{
  "d_model": 192,
  "head_dim": 32,
  "d_mlp": 512,
  "rope_base": 4230.0,
  "init_std_qkv": 0.0429,
  "init_std_up": 0.0429,
  "lr_head": 0.00573,
  "schedule": "wsd",
  "batch_tokens": [8192, 16384, 24576],
  "doc_mask": true,
  "train_tokens": 150300000
}
Each number is 200 + 20 x the weight over its row's rms, rounded and kept within 0 to 999. Layers, rows and columns count from 0. The size before them is the row's rms in percent of the matrix's.

# layer 4 attention value, 192x192, rms 0.0648, rows 145-178, columns 96-191
089,189,160,192,198,194,205,210,179,202,186,187,237,174,235,194,182,182,188,211,218,193,183,230,214,209,181,171,185,151,172,206,216,210,206,200,156,192,189,187,173,223,186,197,194,186,206,198,203,220,191,214,190,191,206,193,188,197,181,214,205,232,185,187,189,206,183,188,182,204,201,193,162,235,195,199,242,170,202,188,190,173,213,178,216,192,198,182,189,207,237,199,209,177,209,217,180
093,215,217,193,189,194,183,213,211,178,200,202,214,227,216,201,188,196,199,209,231,161,217,157,184,245,206,211,214,217,196,201,185,163,219,234,171,219,220,210,215,207,194,222,195,200,145,224,183,219,202,217,210,217,195,219,185,183,179,204,190,178,209,217,208,219,213,166,179,195,214,214,201,194,228,229,229,188,182,223,177,182,184,190,212,168,222,210,205,219,200,193,221,199,252,199,214
093,183,175,187,184,194,191,166,168,181,204,204,187,183,238,197,216,190,177,174,180,196,199,182,196,173,177,165,193,220,185,203,184,211,189,196,191,223,202,202,147,189,202,209,209,181,157,218,188,160,199,233,187,167,179,224,184,229,190,192,209,194,211,241,214,195,227,217,241,239,193,198,206,199,221,247,224,182,233,213,200,157,212,198,182,180,201,200,209,225,196,201,191,198,195,204,183
094,170,186,218,217,245,173,211,200,167,206,212,200,191,215,245,195,191,219,207,210,169,193,171,224,171,190,202,198,200,187,180,191,184,217,181,184,176,199,207,226,210,226,193,193,167,165,176,173,243,201,189,182,160,188,212,152,192,206,205,169,196,164,191,204,192,188,189,186,240,196,198,213,223,185,213,231,190,218,215,199,186,207,193,191,184,198,242,210,214,222,176,182,214,209,181,200
098,191,175,231,179,241,171,212,177,177,209,193,225,172,201,206,178,198,198,155,191,186,158,201,216,223,242,203,192,210,165,171,202,151,195,190,225,191,214,218,202,208,206,230,162,191,236,166,181,191,211,217,196,139,190,205,204,184,200,210,215,171,209,224,176,197,215,197,208,196,229,226,189,194,212,197,210,193,181,225,205,179,191,233,225,192,170,220,211,205,178,178,217,226,221,197,221
086,243,212,173,209,167,213,171,183,167,202,200,224,216,215,218,173,217,219,209,182,209,205,189,167,201,141,238,181,225,184,194,195,221,215,212,208,155,178,174,184,203,198,196,186,169,207,170,209,183,211,188,221,178,192,181,182,211,194,177,222,217,202,221,241,192,197,176,222,199,210,243,215,211,182,180,175,233,188,213,200,213,208,201,219,187,142,206,247,177,179,193,224,222,207,204,209
089,212,171,177,211,196,202,165,195,202,196,226,217,212,203,165,199,193,189,173,188,235,214,173,222,185,191,172,199,182,215,149,210,232,193,171,226,226,198,185,200,214,153,175,190,178,208,199,239,221,184,226,204,225,206,199,183,215,186,220,184,193,178,193,202,180,185,203,207,192,201,194,217,212,183,207,200,211,185,194,184,219,198,198,173,197,217,189,229,178,226,192,193,187,173,230,215
096,216,169,168,210,189,200,222,224,165,190,218,257,207,209,184,178,148,196,219,188,193,169,200,193,214,205,192,243,194,175,184,220,185,224,197,203,182,178,209,193,211,209,232,189,210,203,207,193,183,188,146,203,188,178,213,193,185,226,201,172,194,217,216,180,199,200,228,180,232,228,179,201,218,224,216,178,182,201,174,215,183,208,220,184,205,192,241,199,199,213,203,187,187,251,207,183
091,204,211,215,194,215,230,185,199,250,228,233,194,196,174,215,228,192,209,201,231,234,201,207,212,195,177,233,180,209,181,173,183,200,197,199,204,181,165,202,197,218,168,205,199,179,181,221,211,206,171,232,199,178,158,193,201,196,173,211,226,220,201,169,174,200,191,215,235,223,206,182,227,199,171,193,251,239,214,205,194,180,203,204,196,218,215,231,235,206,202,167,189,237,172,230,164
099,193,235,187,206,200,209,221,224,192,195,187,204,209,207,198,171,230,172,195,217,225,165,216,186,170,193,197,217,188,197,219,211,171,222,223,216,194,194,170,210,181,225,193,216,185,180,190,178,206,190,177,149,211,195,211,206,198,222,191,218,197,206,151,195,201,189,225,237,190,175,206,204,210,171,185,198,174,185,166,219,181,177,180,188,189,219,161,207,198,234,177,200,188,245,215,216
095,187,189,224,191,201,223,178,172,233,200,221,222,198,196,184,215,228,209,224,172,166,201,206,208,220,233,228,211,190,194,219,238,211,208,224,199,195,209,199,193,194,182,171,213,217,234,245,205,183,221,199,215,203,210,226,243,214,196,189,207,201,214,198,241,214,204,146,207,170,191,183,218,199,199,181,181,173,217,205,206,198,208,224,237,218,164,170,180,240,189,231,209,153,182,175,210
097,212,170,203,216,207,180,176,233,213,184,207,198,218,191,193,229,204,181,204,181,167,214,197,202,225,194,215,225,203,170,229,216,223,163,189,182,218,207,174,185,218,209,210,197,225,225,186,206,218,206,172,222,219,192,128,186,212,209,216,194,224,208,215,189,205,210,182,181,222,217,201,145,235,175,178,195,170,210,220,192,185,162,199,198,210,179,170,231,162,239,208,212,194,204,191,210
087,226,214,201,209,219,163,205,199,215,206,232,199,180,203,211,214,193,200,215,174,206,188,207,223,210,173,180,226,230,183,229,206,222,186,192,187,236,171,168,190,178,200,170,198,213,180,182,207,195,206,213,169,206,166,205,191,219,174,230,208,229,179,207,210,194,212,213,224,185,191,192,208,181,210,193,205,194,196,241,204,188,184,200,194,213,175,186,184,204,243,201,175,212,152,215,203
091,177,181,220,190,210,226,199,191,230,205,175,200,210,212,225,212,195,216,175,198,209,194,216,199,191,204,232,217,187,177,260,168,191,229,193,190,212,143,223,236,207,204,200,185,206,170,180,181,157,184,209,210,221,226,202,233,198,149,199,218,218,195,207,178,221,187,197,189,163,199,167,183,211,214,193,165,183,222,214,218,180,267,191,190,201,217,197,181,196,205,210,176,193,141,210,175
091,224,244,195,191,198,222,166,170,195,188,229,187,216,201,196,192,226,212,205,227,204,242,180,188,216,188,201,245,233,219,177,197,200,208,214,218,220,209,215,201,180,175,223,202,210,200,238,213,165,215,216,222,226,155,201,202,211,204,201,206,209,192,221,200,182,174,159,207,186,173,203,229,207,210,180,170,215,187,219,222,221,172,237,184,194,210,208,231,191,168,225,208,231,192,200,188
089,212,220,236,219,199,253,220,176,175,191,228,169,236,165,188,200,217,187,200,226,211,268,198,204,216,229,185,231,180,206,179,181,236,203,200,191,229,216,234,149,177,177,224,251,225,207,229,194,197,189,213,232,193,223,216,203,179,221,232,191,199,207,194,201,189,211,202,159,208,230,195,196,226,209,213,201,195,176,185,198,184,200,201,221,201,210,205,212,209,193,186,178,195,196,181,197
098,209,223,184,191,194,205,215,244,179,183,197,188,196,209,225,211,200,212,224,192,218,197,166,217,166,193,193,208,193,194,221,173,204,223,187,164,187,214,196,169,201,239,216,203,219,221,210,187,188,204,172,215,218,209,206,188,222,228,199,201,194,172,206,210,187,226,197,211,217,184,194,235,172,205,177,182,173,236,178,234,211,196,200,185,185,233,190,230,219,203,208,197,214,171,225,179
091,182,205,182,170,181,194,197,188,186,204,178,233,189,192,172,215,230,191,234,218,209,202,241,236,183,199,229,198,171,225,197,187,213,198,218,232,208,185,217,189,215,174,241,231,207,201,215,215,191,191,192,206,224,212,183,182,192,176,203,197,202,254,197,194,198,187,209,159,199,223,196,220,177,192,204,202,199,178,183,199,166,255,167,212,199,201,172,186,206,200,182,165,214,188,184,178
091,187,187,230,201,215,216,178,207,222,198,190,211,234,167,185,203,227,214,163,198,189,209,230,192,176,203,194,200,221,217,240,220,232,203,206,198,200,210,171,213,209,200,177,225,186,201,218,236,203,198,213,187,227,221,168,210,215,143,175,197,209,184,196,192,190,203,217,229,197,192,226,207,175,211,162,199,200,225,210,225,217,183,173,208,200,205,196,204,180,179,178,172,171,190,225,219
089,201,205,240,212,235,157,215,182,238,190,192,197,167,203,192,233,169,220,172,208,201,202,210,222,219,221,197,204,194,192,195,198,190,238,193,190,229,226,217,215,198,170,196,166,176,201,214,200,166,197,217,188,200,189,205,173,182,196,200,201,224,221,183,187,217,224,169,242,173,199,172,197,173,196,188,214,216,218,166,207,177,215,180,221,201,223,213,222,227,193,235,201,224,186,176,193
095,209,200,220,168,198,174,211,224,216,211,214,200,195,222,206,210,191,197,226,211,207,218,184,204,207,180,164,192,212,199,198,176,203,214,182,165,206,196,185,188,192,182,171,169,147,180,217,223,190,195,244,185,181,195,213,208,196,173,224,185,215,219,208,176,219,211,221,192,189,191,176,217,206,218,168,200,204,191,196,198,175,224,191,201,182,207,231,186,148,208,221,208,215,166,191,223
094,203,215,184,232,213,216,207,193,164,197,217,184,224,193,164,183,185,198,218,181,232,212,217,206,177,177,184,211,222,168,187,204,210,216,222,175,169,202,222,216,191,213,233,183,192,189,170,201,226,185,218,200,205,193,206,190,237,191,197,213,196,230,232,200,191,250,180,189,234,208,172,194,215,183,178,172,199,210,185,170,207,197,207,230,203,175,157,207,203,244,192,164,213,203,182,184
098,201,172,209,197,231,149,217,199,178,224,224,188,218,217,187,188,196,216,211,214,222,209,176,221,209,140,218,191,223,212,239,206,165,204,209,202,214,177,174,168,238,215,176,226,247,197,164,198,199,188,217,146,187,179,208,207,215,173,190,222,178,177,202,186,186,199,225,228,246,199,223,183,186,188,205,190,165,191,196,215,200,157,224,180,231,202,198,198,194,216,211,223,162,243,184,181
096,170,196,172,184,200,179,178,203,208,208,187,196,173,213,214,216,210,187,185,198,196,154,173,192,209,229,189,197,205,192,225,217,202,192,185,174,184,166,192,238,228,192,189,193,176,196,185,214,191,201,233,173,233,215,224,173,210,183,209,199,198,186,211,212,200,199,211,152,197,192,208,196,260,233,189,232,166,240,181,196,201,219,235,209,199,198,216,202,190,204,226,200,206,168,220,218
100,182,220,192,219,195,174,208,235,218,204,226,199,206,204,216,235,182,205,181,193,205,199,209,181,198,226,182,217,189,213,219,219,211,242,189,174,216,174,217,208,232,209,195,170,190,228,224,157,198,183,198,227,201,219,188,188,205,198,212,177,200,164,182,187,210,206,173,217,216,175,207,198,204,173,192,181,168,224,220,197,236,171,209,199,193,209,191,240,192,245,255,208,259,223,211,203
091,216,207,214,175,191,196,236,221,232,195,210,213,192,212,214,206,203,188,228,244,204,193,208,224,214,158,183,183,185,190,210,180,180,196,238,182,204,193,178,216,217,209,202,216,232,189,222,188,196,193,167,208,213,237,201,192,207,212,203,163,186,214,199,220,209,181,195,188,211,174,208,200,164,218,146,195,135,251,228,199,201,210,183,206,191,196,186,179,209,183,186,205,204,165,218,186
092,221,211,215,176,160,177,234,213,225,198,222,144,221,193,193,158,198,195,191,216,231,201,214,183,205,215,185,204,200,221,191,184,166,218,183,204,182,214,207,196,178,212,180,180,196,206,181,204,188,187,209,234,197,197,166,182,217,234,208,198,217,208,219,203,191,221,208,179,184,179,173,202,187,215,206,161,206,193,181,179,185,178,185,179,221,194,179,185,193,223,167,190,179,194,227,210
097,179,221,183,179,177,186,217,194,188,198,199,153,192,198,239,160,226,210,206,194,204,186,209,180,163,173,210,246,221,184,208,169,189,187,220,193,202,169,187,180,182,215,185,187,235,154,196,212,184,216,206,173,209,204,230,189,204,201,211,213,218,226,213,183,196,172,197,227,219,159,188,199,220,192,152,178,192,208,162,182,193,192,200,160,182,189,173,191,214,219,191,213,202,184,195,205
089,185,216,167,189,195,230,184,256,187,219,194,217,217,184,238,178,213,207,182,220,177,211,178,183,200,211,197,203,213,193,209,195,225,209,198,232,194,188,189,187,168,221,195,215,205,212,206,175,227,208,208,197,182,225,222,177,206,176,220,182,212,203,204,231,199,171,188,137,188,190,213,210,166,216,228,180,233,212,226,189,212,180,203,205,218,186,216,199,230,210,156,233,217,154,213,178
096,189,200,225,202,201,208,199,191,180,203,197,211,176,209,193,207,207,191,185,209,181,184,279,176,192,223,229,189,185,168,187,187,196,203,209,238,183,240,211,198,196,183,197,195,221,186,245,181,201,182,226,208,198,229,177,212,197,161,210,180,192,203,227,197,208,200,186,189,211,201,171,210,186,191,218,184,203,188,189,180,209,205,204,191,170,178,150,181,235,181,158,210,217,181,216,205
099,194,171,212,228,225,186,222,205,200,205,209,219,214,180,231,224,187,225,178,194,175,189,187,220,218,219,213,173,221,230,236,200,202,193,167,201,198,199,183,191,167,201,206,214,193,205,192,199,193,217,183,197,173,192,193,214,198,188,205,186,181,174,158,220,221,196,216,229,196,210,260,252,180,191,172,212,202,190,217,224,215,188,198,218,197,188,193,204,211,214,230,215,209,211,209,177
097,222,199,184,174,146,209,213,203,166,194,188,236,230,213,152,185,214,179,184,169,210,138,180,218,209,222,224,205,203,171,206,208,228,187,184,180,178,152,225,207,194,188,235,195,215,231,227,176,182,197,179,190,210,212,188,187,167,197,222,154,201,181,219,198,203,189,194,222,169,192,223,164,178,213,188,221,204,198,222,205,174,221,229,196,200,179,200,195,195,185,196,174,186,192,201,203
093,222,190,214,199,196,195,172,192,180,201,233,241,197,183,157,188,208,211,189,204,172,170,218,202,193,189,199,215,197,177,217,206,186,200,188,178,188,214,224,210,214,197,209,202,199,217,172,190,224,188,200,211,194,203,190,186,184,190,197,173,183,171,202,220,214,216,197,218,211,209,220,227,225,184,173,218,190,196,204,194,219,194,240,196,204,221,205,179,220,214,214,170,203,250,227,199
093,178,149,196,181,195,169,207,152,207,221,213,212,204,199,177,222,214,204,206,188,224,195,178,206,188,202,209,203,213,180,196,191,194,209,201,255,192,195,223,192,180,181,210,223,179,233,215,197,197,198,225,201,176,174,219,210,193,216,211,233,186,189,218,186,204,220,204,195,214,212,175,215,198,190,200,239,159,209,181,203,169,176,224,211,230,180,200,209,177,178,229,193,210,228,196,194